Part of a small language model's weights.
Training: a variant of Muon for these matrices, 975M tokens, 7435 steps.
Each number is 128 + 24 x the weight over its row's rms, rounded and kept within 0 to 255. Layers, rows and columns count from 0. Numbers have three digits each. The size before them is the row's rms in percent of the matrix's.

# layer 6 MLP gate, 1216x448, rms 0.0958, rows 304-385, columns 224-279
095:115098174168113091172119161103145173096132179158099107124144107131144130152097132122144135146141109131151096121085137160135123127121167089123135117151146196168107120123
103:147141055154110099129154161119128073145116130086120130138125099124116131083126137109119179108108131158137125110151136139156158106137121114109129176127153125128108174107
102:106084125091167117082114115140139105094103089136112180132098134086156115147081124115133129129108130122128148109101146108139100145170140121107116157106107138070080095165
102:166111157137108117158089144096126185110117148145106162107137151140150072112091137104099115190087107097106172120150172165127127131106151108119109174124126123170129095133
098:105133147124133126136136175118147160108140124165120114131144123142124139148151147144125146135136124129159136136143128165178122165061149073127126124143109148089102136130
097:164166145138104092093137160145128161143132134128129064094147142185084134133143107120135128145131122110114128098130115107091141104082130145106185124118160118116137094152
093:137126101153138142096113121135142149101142155129148153129143136120164126131118136111076120139104102113123100107075112157207124104107177103164147129157131131092174120052
096:142156139128136114114137104117132097114105095107122135150188114067075138079124104140133086146136169136128160112113083151118112133132103133110151091148151121155114110127
100:127139129164135105156120125171136101151143159138136155158146121073137081153127138157099150135159117090151149097055121117105119137138152112122184118154106117130100126128
105:152114136092086156090129112157102163125137139140135158129146104096145137162122117113106072147132135133119143110086134081091148099130125115130174130129123122141152136127
101:118134109158076151159131164100087137107157124118093152096165137086121128127154119124113087152150168087102087131110126139105102101165080119152145144134174111117134072104
100:123089130111159126184124139096108138173148136139159101106140150120152129071170103097140127168111130099136134126100125098131156146140109148107117115107117127096100141097
104:118165118118175117135128165160096156147140129092088143106100150141109127116108121145101106092105154116148145139130133145114077078160142073132081113136147101085120148119
096:124154152134141132143130146155105101108087157148134117096143152138103130114109101129152136133118131114191172117152127093118138146140140107155148103148172095140137104084
098:124102155139121122146145144118091105075084111140076130123127101129134168164201180120118123152158112071110128083168104120113111124139093110131116167117119103118103107098
096:125153076152144122140123141156156106143208124131144113140132094165123121107128131125106129153107129139184156119135072135152146103130116084161174124101129134101150133143
104:135072103157119095160079100109139161112134126077131112136138128134106109106128107127096132136087101101111086131042110151122130190091125105143084147109133147130135134135
101:136134104167162081140127105127131135145154149103102145115130118184094144129141148117132122125128095116131098143126107149091170147152190088146098138093092131121118138126
094:129082078098137127146138120108153087141113111128143076103159100068106108146159102113109138098109142103124122114090125165098110173107125111135150163098139208115110117117
107:144083099157115148146127128116119137111111127086118121113103145130118113081098101106113119156120105144114159165083133118089104131099173107144124098125137145109098105117
097:105151146131125118088150140142152126114143160131154119126097108140173141111117119108125139152152080105143123138097103157140127123161157144114138162162074161148114157141
100:107080081143136154137121143133123153129140124109154149103093126117141159130102114094092146076115123110155130133136104135138164081094078137121125137123140146126135125140
101:163135132130120103113116132123142110055161123136127130138155139106123154138098092104101148090137146094133155147129095138094167133061115108162144125145145082114117152090
103:089121129136111145127127148091137149124171079097150122120119137132131140091149113127173109114111144107169158150177093127180089131145123153146126122135156092126142110143
098:128130144117130100138131141137147144141092137120130112144135152110123157136178121157112166100156132116195138145120126143104133139121099142127133123100059129115155125118
105:112145102128108110122095122118138128185106133111102113126121094109099124143156138086111092131123115153152114174096123125136163167137164142108134123126108118120115104101
100:121090158130106118135092126165108098144133134133153131167131141131136149123144118139117135136086093128190158154122120116161152144164100113133136108135092171130157136129
093:105115109145087095129146135098060144135131113139133106084128152128101080138158108117146137109116122095109112124147141130076114149113123102160125121133122151111171168133
099:135114113133135127104141165165127147157105043102134138153113148132152072164164076123138166116158142141144142114125111142129124148128165092133124106103135132111140137109
097:195129071166140146106124123169127130130113129139126179146163137130128143132153104139137103122130108182101114146124163134133155135145121144139139148140128116119152107145
101:124119118133103112113158154109153114130142137132128114096095136094143100125114144149127113135108108093106140131141138158144116151133104095143120154088157131152116103148
106:108073100149106121171117131162071120119102147134138137136174126138146153132114157174148157144136087079075120116119155105113149171157099119132083144122158075101139124129
096:119127141119108104142104154127165164127163082129169138136167163097159126065174145147169115134138107116136159140116158151108112149101095109118131128113131131104123080128
101:128137072137129127151115140134116093178132140128111146142131138139116101129115143106132137116162107149085147141160113117112125153137107120106121146175139111170151132099
097:120098131114135148139122130074137119129143162130095130109125147153108160148133125131151123114135088104125143147102154102096116165133090089141109102118106119116168129103
102:090104149156150117133106156093118175119101133149114162137130155114141118137145111113142137118068135120121102099174100079112138133156148130159139105098149143129143083140
097:085169135135135119191114161121098109129123129113130134127155135155139139118147109110131140124074115132094118099087186132134115077095111119141108135154126144104063122129
101:122085072090101129159143153095146179153123127172125145112124125171124153118096120121136117145125114118145151098144131149108101170121077159149118082154112129159101092138
094:175124124124121109136152114191101174124128103126108127124110122124103091116101111121178128142125115143087116121171163099147131130121130118140109104136116107115122129144
100:119118132162189106164146053115115113136148154151093113105160125115157148116179146143097145151125127142101110128120146138098123134092186118204091143123093145147100079110
104:091134127142110063141133104112115153109151125154074145144145096144158125126120128117112127151111076139145117123147149135123143126117157121147099118111142120115124142133
101:104093141166110096143139148073104140123148135133120109141112113127108096126084155119136130103105097139124153101125109136140103110097141125164133126122111115162123106138
101:146144125126114124124143083100157089110113133084122100164130144099156143121113175081146103134083139123178166124123151114109119108174129108104135163095149134130118078139
104:120107110152085158123169110113117162144101137109090162125117136151185138119129128141117149094138111107095123075106127076116150136151142102144110111152096123137100118139
098:115092116116132117182127121135098151133092144160161096125093141122095143171140115132093132083094092084132105159120102128120153118120152172128133135118104169138158189103
101:087122146150142141173123121131129128183163144167144135134158127135142121107088116116121124164147122138113152135127172124143083128094117076141180134136129147109143115122
102:142097147142132097126115127137101144147124111134141151134115109140138118090132094122141140139109113173133162139077147085130137109125102103144159085131127122106149129143
097:103148188183093152131127122115125094136110117097095124080136145139103125126147095120139117114093112124099097150106155146130140138097166099123121119134126158145133093160
103:136114107125125140168145147180095104143140138135114119127147177166109138106111166129141132129131141057116118134108170101127156095107151119137107134102115156150120106127
102:106099143171130094141110122133120191154153154131129082140140154134129142178126101161115102174181089080130149128143126151154138159094151101129131158109153150098123130143
098:110154133112125124110153134110159116193125087140138110146134128116133163141131132144159142133123120116120150132127113125148159177151154124090151092096087102155140150118
099:053136076123099101168128104163114114141170146167113107106116111124127130165115132133127178159153147166140183138134109151153076126110146082079107084117158126111130153132
113:128122129161137138129079153140116125133129157166161112159141109154136144171154096158159113119135142149144103132113140075082123094121098125134117163103068076133142121129
096:103090162137083132107113125091113091165158140138113102118088122127104130102132113094121118135095144122110091132158139153109124110178144131125173108082097166122121177158
104:137124137125164152116145092117113158102129106079134099137127126159150149120080119172118110148119108162155146118098139125141135117093088124090140139110099140124113107128
101:123178129109170129121117167125107095129105166138109140156144111159102137122128151124093082129145112152147135106108167131129125149140114110159117123180129122060169125130
102:121104124083103162104117146081133135120137110135104100170114130133160100146148120096123125078109113154155144133162131132176086125177065157146143105182162129129120122123
104:156112135113137140130167160103123161142126099148106185140142121108126128126122104114126145133120155098143099143093116183128125100119137067147149148088154141123178130140
099:173161109170138161155143117078094156137117140118053196118124108114122123108124126186115093179173140146114122181167156104150125105138106136124125139115126121155145135106
102:119133125150192092157142118118141139108114145131124154096157097088129100141114162093118123089133112086139123118158129113172144171088141099141123098149101098149138122135
105:149137140123155126079148101118105084168134085136107142117148165159120126166125136156087148153086122141081138118120141140163139106135118098130128146134159132164084150118
101:126114139086097150124120127138132113131091138158102089133181148111139159142145183138178126098133093107129173139127150165112109166095133094151157148122135172144120110112
101:153096099134171100083099158142169123162127112153101118132136114130135144157097113157143133136101173103170159151060095143131142129057138080158063118128137112089154110155
098:159110144154112086162146125090152114146120131139142143106164161126099136135137132147106111109127077106108155134124110137120124120108111125133148144162097118122144139097
095:135145138129110112091086116105110122142154131134151109102098147128126133096141127094146151086098128098105169152109169119149123121096132104117123113101141140089097130115
111:145144154112155103151150075165107142141142128138109106127126090073143101134134100121174154096115097115135133149143140113151104147122103123144148122119141097153139118142
101:142164112134070125133136177125151106126098131113143101135113128131143141070120132156168123102138113136133102086163152122123149131110139116139139123095186095131123119120
105:067106125115141126169141118091157103139097089142110110101095128171112134115138191134136145113133139139112126106130124145164095115138148096145124105130155124109141124123
098:144118092120130112160125123152140157165126107119099128136146106097131161155133126077084112118155108120190127132094160131118141127162136126119132107152106107074109128120
098:119116130151168118147072142129133166143126118096131140114142107156142101163152123104094121091096133116141100141143096133107123111137173111101144155131122086149120153157
101:160162136136149129170149132105157133163132093163128185147139105122111134129180163117161097139127150147146142139178169148173105121110091100148117129145121096094129151159
096:110132122149133162138122099097106140179110117181099163111145102128147113136153129109138115158090129120120117136139196127158105124125117103135174135090109139120148131153
101:148129181174112111128136115132073136149130087073107160063115128147120136114115132144110154155117123160106152150136075135139124154109119145138122114093107083148091159104
099:181107113166105131133122184097072096114158129125145146152076077183104133098122116141132144186118099135123146068147128148124112147124116086144135093116126096116132139133
105:138093138133129105094128116128154144130128098148153131118132118120141142078164132132103127162104150152116140175117111125120095121092138139099145167120137108094109115145
092:136133133146086107107149127087142099108115093143123135100084136136107154152103141126095109142136123077124083117158135129159148142157144146172144100107089131130109151128
098:141084148129120140131129131131118145119082191122129117076133141151156127147090111136169111140122164144188149117142129083111115108112121142127138120151155131143177155116
108:114136130160150139140120132136132131147099130123142109139122137116107083161090136090159123123067133162131134140097160139186149092118081133070134114097104166120112137124
092:134157104122118122116107083136116139106135163087112123134146140110103160162118114100158076054153159098136149130169151168077100129152122130128150144141125106120100125151
102:150132167156098111147153128134114092166129127121136115133114103104126117148119156107122126133195110180158132112130161093125131150169139135143157116109114133136101114126
102:140127116116125098122185127096106151123087111162143130140162141114139100147116165129094156123142125138137143164136148139121142130137146124160140142112141093155131097104
099:125108124148122127122106127152107148170139127088153159134155118110181108107085111134149117159121159121136129106126150124123114136136117163152172143147142111180112142126
# layer 6 MLP up, 1216x448, rms 0.102, rows 304-384, columns 224-279
098:129117141111152151153152129146161157174133151112118140110087144101139112185121142133156170109153108128139149158176116130093137128145117089163109115143138162157137141098
101:113148114101114116104109113142154126117120143108104114110143107145160138112131148127082140108077170109145116114123091148126162138133151102102103097156156150153133103123
102:148106145149117140126144072129119108120104100138146173126105120163116137089102127151107166079122129133109150127131098160163127146125148145143097146117106121130128138086
104:135149123117131147102128138127141174118133084129128162147140125094153162143186096150130102099150102128132128131120106134092152125115122129159135145101164148083139159188
095:166156125108134121130150115156121122096136133098155150152151152127104119142122150082118115148102117100169100112096125102139129112079127137136116153102101095098101136111
093:143151097149150096111124107105146150145128135097158112108127097147143126121124130111091093133099090178100134122184085120110102123109126156124119150139108121092100070146
095:135147156134108100097108113110125118121161094135129128165156100131108109146132140069144147139118181153118141131129088118115125141171186123111138133117104134106108115082
098:154122175138082112144100152098111113153099128128152132106104143140122112100103067181171108161169140144103124152104094113187117134157176136133146114122143136091154148135
102:129130184106133133117112064074132127095137117111093131120120084092136108136127125113094120118122110127141149093150169113163134112135091106197158076105101146148127121127
103:152133148154133110091103145113114126154132123085114105111126103114103149127150110155172111116117155152135126124144163158122055148149119173129151126209132113131141083120
102:108109144136161153147146152139113101100158121129128094121117131128116124149131139122145115118155125126117099096203136130160143084146129111125104186134105166106096129119
101:130175134128122130169105151156115109146145121137123093146124138167126071143160138103154138126085136134169088146131061121122119203110068111110151113108105126111155118136
111:106154149135156147099108123122156109152107125121111111126139136135128146138161150101140145095146127141141106157138128126150118162127105103131185136096100094125133113158
093:153125112115078135141137126130107115172092127130088108130161139122142096130180175113129133142148101119161089191109135136083162152115192160095107136115060116091129155137
104:106112135151121107195148121153134136122114154121117112146132152151122138147166145073110137130118149103141137148134100130109115106083117105176113125142127133169100120127
099:147083146133092164143132157122090110099122140116058143136118130118110128151114175119139072094161182172094133082141102099145120131148107176130120125131100116111183127135
102:125181092123116125144127085143137108166127121170130132109144111125109104103135094159090103122134132154130140172146149126139132168145127151137117165157126144149166124136
098:160110173146138086151089102122129146131146116137109163168123079165107164130148164120122118105105083127084124152124151118105132112130131119132100177117108143106119181144
098:126093134122150143111124134103152088125133130059132172144155102116123107150128101149157169120104145144118137163152118181100119163149099129146120124120129112140091126132
106:137097114148087149117092140111109104121080107123114125178149126120113138123086111155119168170125093132126085124127139125130115143099141104078150151093129141102116093126
104:137149094160139130131138100180113151140149143085095122129144089099163144161169167105100141091094138081157119131100137121061095109097128117107198134118111118158095092064
100:140135104081185117148158124172175182127132078151144113072132124127122174126110138093131140083123137116152125138110142162126094113117108160095106147101132171115130132107
097:112183123097159162125133130125130108130096176117080125136161069154108126082067124153149144113127074119168099112129129118128080130130115162078103134135169097145143140147
099:138120151105154110171153107122138136139110136167147126115129140154161150129187095131121099158157129121096121129087156131155123153134110148141156184120104152129125125163
099:166123162122119111132155164162104126125144147148132119123162138123092132123117112141172121166139070184138120139119093125151141138133169132112096122073123150099157154132
103:176146147109157142141121147165119107096142183119166174136124096109126157117107144122133102113152104127104127139083110123136102130149083105137116106168104110157156149129
097:171120137167116143120137124120136093136120194152124150100135103146104114134130130092130111148112151153159087149128096155135122088127108131120106083096140095088140080120
100:117152154144103136115119148109118133155152166165147115112147134091111144136120160101134157151125140136118136127166096149103114094137117124118140090129129168147151122120
100:108173099146149124104132135132111112151155109132159127137129116090163115141166109091107100100144113120140164069113136079156160113120152138111130142149083123101085121143
099:156114162161100129120073146098124096147129169131116104127164120088065105057105145139100128090114108194128114112084172192120121098103168108111154146100163136081166134185
103:164095102134136114107070124089130126146157120121149148123141114137119128144080075123132152098114082133161137145083141137123121115121105156138113093129118110169175098113
109:168130091157164128116129157149124130159124129105095104114130103124143163083093143101136132137197109128112114116164120144152144133084093141147128121119168149131165105145
102:107153112120112123136121178138105113129135155128105105124159131133149132106114103123153153107171150189131155088087112140181141109115102117093159145141111080125135131095
101:157143144128144126151123121161105093170110172175131101098155133114098144129135177125103102098182093113105168122159132134095136103131116114073153139168112165138159126126
098:106118128118138148168107137119147101129145118096138157136187168093090127153151088144114121154124158136151108130088166111123117083137114110097118130124136140122146113100
100:130142113114112138168144118119090146090157129115109188108164104103106123183115142157123107136121099121118139135159134117138133155152102089155124101121135144163129116114
100:133091186114088130142133135087131126097132153073123172135129133141119079158143135143138114136129129125147134118143108118167101132113143099114148139130099133122190097112
102:101097117110137152096122177147132143146119127113157100099141118115126109156094115144124160108167130105142150162106081110127145156142150118092144127125092112109143156130
095:106093097143101095165121111131142103146133137134086089087121122120086105161134125139142095105138157146135141118146124152121107135096147116123122158104153121122104148085
099:149114142133163089131127102134154151124142084130109140117106082163119098115122143191116119081127069111138181121142132100072121145135120135135081154104140146118117139114
102:126151114151125117096130146111118089111110193119083133137151157156128118082115096146113136133114118143105104100167166131113146105105163120168120075125126143140115158150
100:135119084152118156132165168112084140145140117129124103127128181093072140125149098140121101109102104153125180114135102086097172153132100102123179119133138080126156119133
102:115152102099123172140106129084132118127107135146122164069100106152129127125164105115113083104072182155153139098135108090133102137109118131113124146191109147146104150165
106:138129111187119167140161122097100127089155124142124113127135114116134101098156127068099091159110131096152162165162113126079186142093118114163174127084135132148125142129
102:099106144106128141125137133136115151095176154160142118143139147093134135084093131092135163099115158146116144143114125151144111123097124159160125090108113146119118153115
106:085138100120082116144115122122124127142103137170107142160095181156145114174086126116125107110114148138133112138176162114122102146161133112136131121148133144112138127146
099:150068129168163114123135116132178093111110099106110115064109114084095161099108121104092124123148113142167169111072146092123102158142120116150148082133120116104116153132
096:175117147139104156146128116117124132115110166097150127124126113113123145124082099107157179112118172128125094150111132158120163093134110123101116131100102158117096117106
107:171123111141150127160127064170142117157139114166180075157116154139131099138157141101097168107160164082078125144105111131111151110118143112150118144132121138127136111096
102:141092110150142126086091106144092124134188178134113111121151181105161102102133111135113111166147109122102100101151094113099139147132074137144129158084137135123154151122
100:119111151154177168097122108162087167110089128073128096107123079147157087147096140119121170153096175095130083148141115125105144093082092130156142136089126090142097105175
097:131092134132125084119145118170150159123108121122083128112149152150116130095076128095158130140137108116110127143151157139113147134121153124172146158140111116102117082179
106:109159113117087133158145105130146106081133130078097139098092108102162134096100122135129103148180153113081117135158140175162145143088154139140139120121140158127136112113
096:098088090132139124091123113136144114165138134108099113138159114097142099133168094172141129125122131108147114160140161119106122128141143135141168144099157117161113135079
102:117168115151148133072135100094144129189092087155145131097117114116106162170144133154142181129114147133093134172153132131132137129105202146135047087104124122123111096172
092:115094100108121111086077142086124114139094139142131120135141105153165114111142168141161112135111136110147118112080164107122065144152150120137139092126205146163147062128
098:111079125123115130117129164131103119091152084107132143161144134106151126110144125148097086093155107072101145136103112127176148152155118136114107116160124138147162160091
097:155117106132072136079121108132098084142122139117119117127161153142118141132115143111113132124107094146087122123110142123158149119135131123117155160132148129119138138144
097:132120141130124113146175098155173117128159155145152076110126140143107133163191095115109116142149118111132075108128141162162155111113092114139089113149113153121140106169
105:140119146098140138126136121141095128062122160100122116172098103143116103132129151099133141117147168144070093107113117127099177134096154147120139120140117076097154095127
107:132108142079136140128139133149131121120151156102078113097124153112099110142108114117143105092115117131129135174159143115131148088156159122132168092109196113173171159143
102:135099159117076098151145110151138115118132153142118105121172132152137173106166184139171124138094111136105152171119138097150102139096158171153111137164130165102173118137
103:104133121163105121138110104168128138144128109090111132101143113130168123117169142142099137117139142139086106174079102087124134116125157140134149110103097130103106124178
105:086112103138132137153102125085114111118110129074126106088117137117117093122137118099162134117127145095134177108149129114149120135167144142117137117158160080161120103150
097:113112133118075115144146168150178128142139122147139119132129089094123135147126138091166134148123134139120154129080136095081091119158108115131118098162113134081116069097
100:105139105131103163121134141102159150166109150123154167130166130154154123110145128165152109128138139126124126102093138126102096135117173103114132190116127169126097129115
096:136105130122117176136123157127111061091086134137136078090137136131163103171147093099144167124170152120126108090122160145158098121128134092088116160119126176163120131159
100:099156124111104126149135163127118106134129126122139101157157159097105124134154134143180125094150154151153164073171152137122169120126130084124162104137107101143132159116
096:172124138131119168093087087143127156174126125086145084127135103100141123124094128121128161151089127108137147085134089141126158089099151137117134098156082163126104082156
102:137155138112132149132118149145107075153148173108152167107121125117110111140122152113157100161100170114150142133166124119104118176119087134118086133124125177136143125137
105:157152149195140140144146141079163146169149120098180155071159104146100159146154119136142139113105119099132166134156096112123105129135111119147138111135131146093105156114
096:099130089138126192187138131138117130140136126158162103107180156171122127130146136132117146139120122149166127122122132144132157172109117152099158114114079161110113137067
107:118120111136136131096110149163156119149143130117102124138137113135085168105099067119136146139132101116145118135123177163128104123108137134127107139178141145133094086133
095:122124135105099104152145142112177103117103089173161097132106151104130143119113139160121127074125156150137160150142126166116137116105103161102143101173153112164090119163
103:087144123115125169119109123146146193126124099169143151130115179147119109134117149143154088118127096140120179134120151127103136153177142160135092118166134139162147102134
089:120123170142103140146127117127098143148148106187141094137095114130114130160137145149119128137141093153108136120164121142108132164105101115122111104142102113117090144156
113:149109166128136126138136147130117150108091141154123139118126168123118126124130102129144141123139127122182097078127143104106128137128108103134127133174118107103167151104
101:175082124130162082120154135147141143111130131120105149111143116092130115151131118130098147131112095156124140143156129124106106142127157158154099133126153107168149132133
093:127124136118171121141158109134193090133168151129133114134113101141128138179113117125112141118109107105110128138129111136072096121112139132136107162154136135141158209141
098:173158145121144138158136122111116127108138109131113128091108169116166119155117132148153104118154126140127110128104146074095166127087107139111129136101120148138167119134
105:119156130118118126091113102143117125159100113121143161080145125123143152096099148098114112116109120115104112118115068096127120139180131139149151158089104087117125175140
# layer 6 MLP down (transposed), 1216x448, rms 0.198, rows 304-384, columns 224-279
097:122123148160143109140123112141149131155095099116120133126149129141092198148142116192127084118133106090164141141107110075145126137124109114124136105146141149168102144127
105:129132103120120110103125146149106141115114145156131138125086147137090150126094130111106140141121136146110109121099175121123124156142168095104122150127146131155123106141
101:154143158155134127132140167104148105140101128134127129085116108142124091151125113139098137142126096125151161178094128117122134123151173130158085161103139130140084102113
097:158122118141156130122145115117094120098109159137124134145117148111112126136103117095085130151123097119135183140042170097127146140120177118089101116125098117124131123112
100:126113157103137146146142143123135121098143105141142130154117122155103149133146120156166168144144149105119129103086140155130199191117127104086092091145103128096125115125
094:102124121097107142110116144108088123118135080133121094174144148109122114141120165131119165142078124135150136101082123107116140117117126137166127145099133137157105118135
093:106146152134105087129143136135120116136095131158123117158121098159118132103109116122126148133124131114121146128160085161143123077078114093118111107146073155110151153133
094:167152131168087145141102107079129145138130117161123157123131164181146157134135147110140102134146131155144119095063120132138166124114124129130157126149130099149110080166
101:137170133120127115144106085136106133139104161140104084107139176151135115135111112099153156123118112155150099139057121151140075149093124099141111122132098161141114107104
103:095152145163108172131109203158114111120112151119150145145164107156109085141167101124146133110174134137149077156122121140137116123143102153109122151118116180109145148147
101:094098128140183116202161117162126132121138169173118088118116087141146133149109151099112148130160126080115111122162099105168127120146131114137139161128151144137133180142
105:137133118152145139163126166138114099113145105117143134131136118172104131123110124140136138106127127133117154111185141107136136164129129101142149114121128148164150149134
108:133161129120129140116087131106147152133162166107125111109121150093143134113134143095148121171102092137132155141144122112127096137108108124099141116073077146129152121158
096:153120119126104085114114135124124117110108143153138122128088111110147131161123092119112122108130190133158131134141158157114182110168130149141115118136133112150128135116
107:141121103153112172095103182098098075095141138157143129109131116077126099154115170138136149130147150094120119145158132132112136106134104190133145113160173128131134082177
097:146143149162133139185156118118118113169130152142111108145132085138134152159125132144143153107117160148167130153036122117101147102136096145120142114088114161101147131135
105:142166130134187109131123147093104135094096138152128119127131135148139101089108122120138125126120119133114154105114139132136109148163139131102156133085097139170111117125
099:133123130132153067117114117137083115096143127167136125105090148073137140160129151152134130172134114109080104127255141117115134178120192131147129104125097145126111154117
097:113115102148151173120162146170142134146108096157115134133134101159166116142138122133147127109089089129114124101122078106150088097117141151170124111125139098145096152157
107:129138124110092138163131092150149112120130120152135156124126149110152159149141120131119132143105129134126114124081111102101130165122089133116108154071137146113146127134
100:145174142130133125146158136150121131112151139121123123116151096158121139132120131120143115075139137141120086168149143111138113124124100137134141130082122096118096126151
092:126130123145140113136132172192112153128125120076089159149137136112125119112121149123118130150113126148098130142168126144152176094126144134118098087137102148154103161118
098:112106126131119146096169081135150143173148190128124116150143151131128106087111096218120126164149137167146135149079148150123125117124109105109165146133183112134139183133
100:154104133080123105149101093105142062141157086134120107148108129153118137086146128122133186122144138125182141128113159137163126117170089144144108155113094131129087122123
100:096109144090166115148129120174123132137111105131106147107142079143130154080144123136116132146149102153139172138104082122165165138108137148124096125124134121148130161142
102:132161146145125108121103157104137101118110103114128132146114149114114129130123144111150134149127166152122169104059130094107137068121162136098120142141094170135163119110
100:119102123117139146145126140146155101153124110095139134095130110172145092153157160103140102158152125135090118122208165110146105110094126095121093131164139096156144144041
101:118169111116143121124108132124126121137152155090076140117114126123190144122113129100112182124172116157132141098135062177140156126163106126120132191135134098137080115115
101:129171121103131124106143101108150102125098153114150071130137095163163104135127129082124071151108159095131134102168098124148142131125143130121128143148131099120117148165
098:103131098119112111130128144119104129131104100155072092109166129070098157122100116134151081084130124129115162124099165159145143123136106128106127121124149098138151109126
102:123116141155109144112123127128155086094120138130134164121121133146153134166097106152124145156140158128121102151151121168117105134147192116120141103117164101112157126129
105:121161104085125115144118156142108118133179152131175146093128118134160163097104171125107141133153116113102165146197115133121111126137127168144157153134171119115120147156
100:141139079130146131155128131125125144167112138134120084166137181142126134126154129156170115128117205130126134139083126101147178130131123084123123125138139110090118121074
099:131123117142122126140175121107132127151105146131114130123099125138127160152104137102137119102126148115149093122164121129152154153155085118133157137121136108098155108161
097:103159135129111130138109149066148092127119055116108164124160180124127130176193139132110121108129093173152115123140159075142137124151118136109136088133156077137116130111
100:125099131101131117082154108093127158137118119118131155164094174136117085085135126126102105108140128117111121139177137139093146131132160121146078081147119092170110138111
100:150105123144150120149151135151139114118160125104127144147124113120106093124148127118144125102161157118122150109098114105156123168140173137119166154136112134113123095128
102:058065128111142154085098089115122116194158137135158162107105121098137124152161111139136109160130112150115088181085129142096110157123124110097093131113152126168154158136
096:112134136137171111128140172164124154130100146105114110118111112080188106128106114183129111121162130140142118133178156164130117121156134143125117096145103150107129094119
099:106137119155091111122143164093148158137138143115138106116132140107158103122100106149111104132094159170104099159184156175136118171100091126101145097092141102151151121133
108:101174129169136108106130129110124130129123122132129128110136121168124145127126133188100093129138108136123110132215161104129126125150123118177140116097150133154161135142
101:135178073127186144144151136119114113113118116157083134129092145140133108153140117135149121174127130172135132129123115100176144119111184142152158081123124161164120134139
100:104139105141115148086130085113145146117149143177133113084104072134107069111141118151130129134102136132122184091106115147137144170111118126089155138125134134076123140168
103:127127100139122124144097122114108067130138134120106160112123181150112108121139138160161134109102194147103172125142161160110111138117164130156128124121156075162139125127
102:101121153151147124131122168143093155096178177119146157140156094125088158120105085110115142095120110135108126096217130144077103135127162191129148098131108140125167122134
104:120117139145103115106077144129086142174102131059120160123132087161082142098130113118134127112118137135142117126196128129117147138139160125121124131091123102141097154142
100:091122157174121124135120135160097143122106119112133175177131146108138143133147097145159123120091139148148097148050167110149139114093128109138126142176127110132185150168
093:113123129139142095154139150145086091137098087135124080126107167130106168141099155176103084147138144137168094112083132128133168128142156160141127149145167121087164106132
107:108134134156120142156141105098165119125122094147126089186112164093117173109112123107102143154148137084128134138163120140137142097117180127106110146132105133143158157108
104:113133126082129106128145099136145134150122129122130118146146105107165104100125145109137138109164142161064117093116165148117128124141135155145115181094133134128154134109
100:116137159139134119146109152147130131123125128130123138152108135142144175120096160083106102057116134133147105122152116146137110114096176115146089155116123114138115137109
099:129073102125170061117130142128099178140088099100138173128121116146149125111175111139121128134112119132112119118094095146163111127141161180130153162155144117145080123129
102:127143119112090150152143093126171128133153151065127113111141134147134146137131137117154134113149098091152097129136164154109110099155127103196099093148182131166129142114
097:163101187091135160125082082080138108124123083100083131143149114138099115107136114097127103139132128131124116113200118135113111142120118068108139146159083113151169145128
101:153169150142151107152132163147111108172127133131101130128119159157172146160151128103108127068133097118090124149184123093123146120195115099168153138144121108124149112145
101:160126098126121146137096081130119103101078121115130147137146167107149132135114144113094108135155123127078168101115107137114114104143139105144117110116109107111150143166
101:157162158120131168111132155080140178111097103124105105125125137098150111156141118121159145121147148125120138091076149150135076140098139142125137135142161128168161126102
102:125146151152157107117170092150150125148122134130110128108143178166138160135146115130156159160142134166158154124167121122116091152139098168144145135158133114140124126143
098:106138172135124184107111096142115141128134151146100159116132107098114154117087102168147113118123106128142170118151130114111113105075112122168165147148133129132162117148
103:177114084138134128110177092136135124084140123111119165126175103096135138093137091130110134112139132162151194100111158140127131101163134150169157126137140109159120141145
103:127141123119113118141158151170092129126144090109146144139140125119103077076170120164135135104123125182086123148169141134104154116110159101157144091119143127152097121095
098:149124119092097144133191077144109105120108130149155094104141115108163140152193193135148170139107079091117131097092169123111112105075093078105147092131118143109137133142
105:128100094146101129148133116132089162157110126106095131137132129081118147105158160140145141110098143116153101129082129142154119128107125168160085121132135183129148150166
102:140138113116140109110117157126109136088159123120121135121139167102081128135147151138117121134139166121092122143145129149127144132161129173099147105176119093109131125121
097:102139118111149112129107161106102132127130093148072128139074123159086097123127142102137139097096155081110124110059093112101138130145155115156104102104157149153120138100
098:160124155131134133157138175096141144100101141121161148088148122184136108102123157122134091156157129090155085103111109107118140107128147162100121149115163181094165160130
096:098106125160126114147108125075120162111154169125072134154138124135124176086118112097077125166145110165166150111177101142132163127140117084123148116127108111140127160159
102:126114104115063106137114126107140109129115119135142117160124138115108108080160117169092115176151146125124121132174109142132087151140140135131133103090107136131092120151
097:081105097107102121105202086134094136142161172148168166093131115098125133134147109142135111130098122084185167080133115134142152098108110135121147155148168135125142140118
100:137121149101159123150113127117122109126138095100100123109116087093114130135157149118135099139086122090119156062126120126088120116117127150131151161129086137148127164148
100:146135115128130153080152141112146130125128172143194117042122141147163157119128085166126108142158129107112140158128118115129122120135121111186104088162130152124110139132
098:139122138168140124125210142139127147163113111136135132115163142138154112113179162171120149066097128139154146117140141127150108106124127129165136143133119144149162085132
100:113102148130144118156149134181133136093154125141143157105179123129160157133107141123087089149171164144128152115071127151141130148105102105114111122109148149126122114110
100:138168175114160077149095125134118149123051111123099104125113139059158135129121173099137076151113157109148106157115134146163150127133117106114110122143139166136135117126
100:074116133150144131122101104144136149081127111137106156138136110085145132140140119093113089145144163171109131152134131128145115140152122158133101116174136120128113113138
093:163095117166141120149111160111113117122147162191102124098157134148122115107171133127173178123131157120135122153233117146120150129110102160138156121115185144140165122124
105:176087135120150147124135144104082166127114088132114124123138140128094154143139112133156124116128154127094116064117072106116111139100133093101129088131099123081150130107
098:094106105111136093156092133114144122124152155071136126107145151147110168142135121103169126139085112138131171123186131145149136120148134109132144143165181123125098139085
093:129153111145065124145105145141132148120136104122110098100118115157149123109164117086142147110105167126106156124048135186156100152154141130115086140113132113147070156133
101:150141153112149128117151154161145143123094151113103128102144088114127162109125106093098136141174134088139106152093115136113107130152116163110150146134139134127132127098
102:121158110100117118099147141122133175169084100133140146122140116154151124144122167143097176195122148156113152133130138171165061087137099113156138116111080084153114139141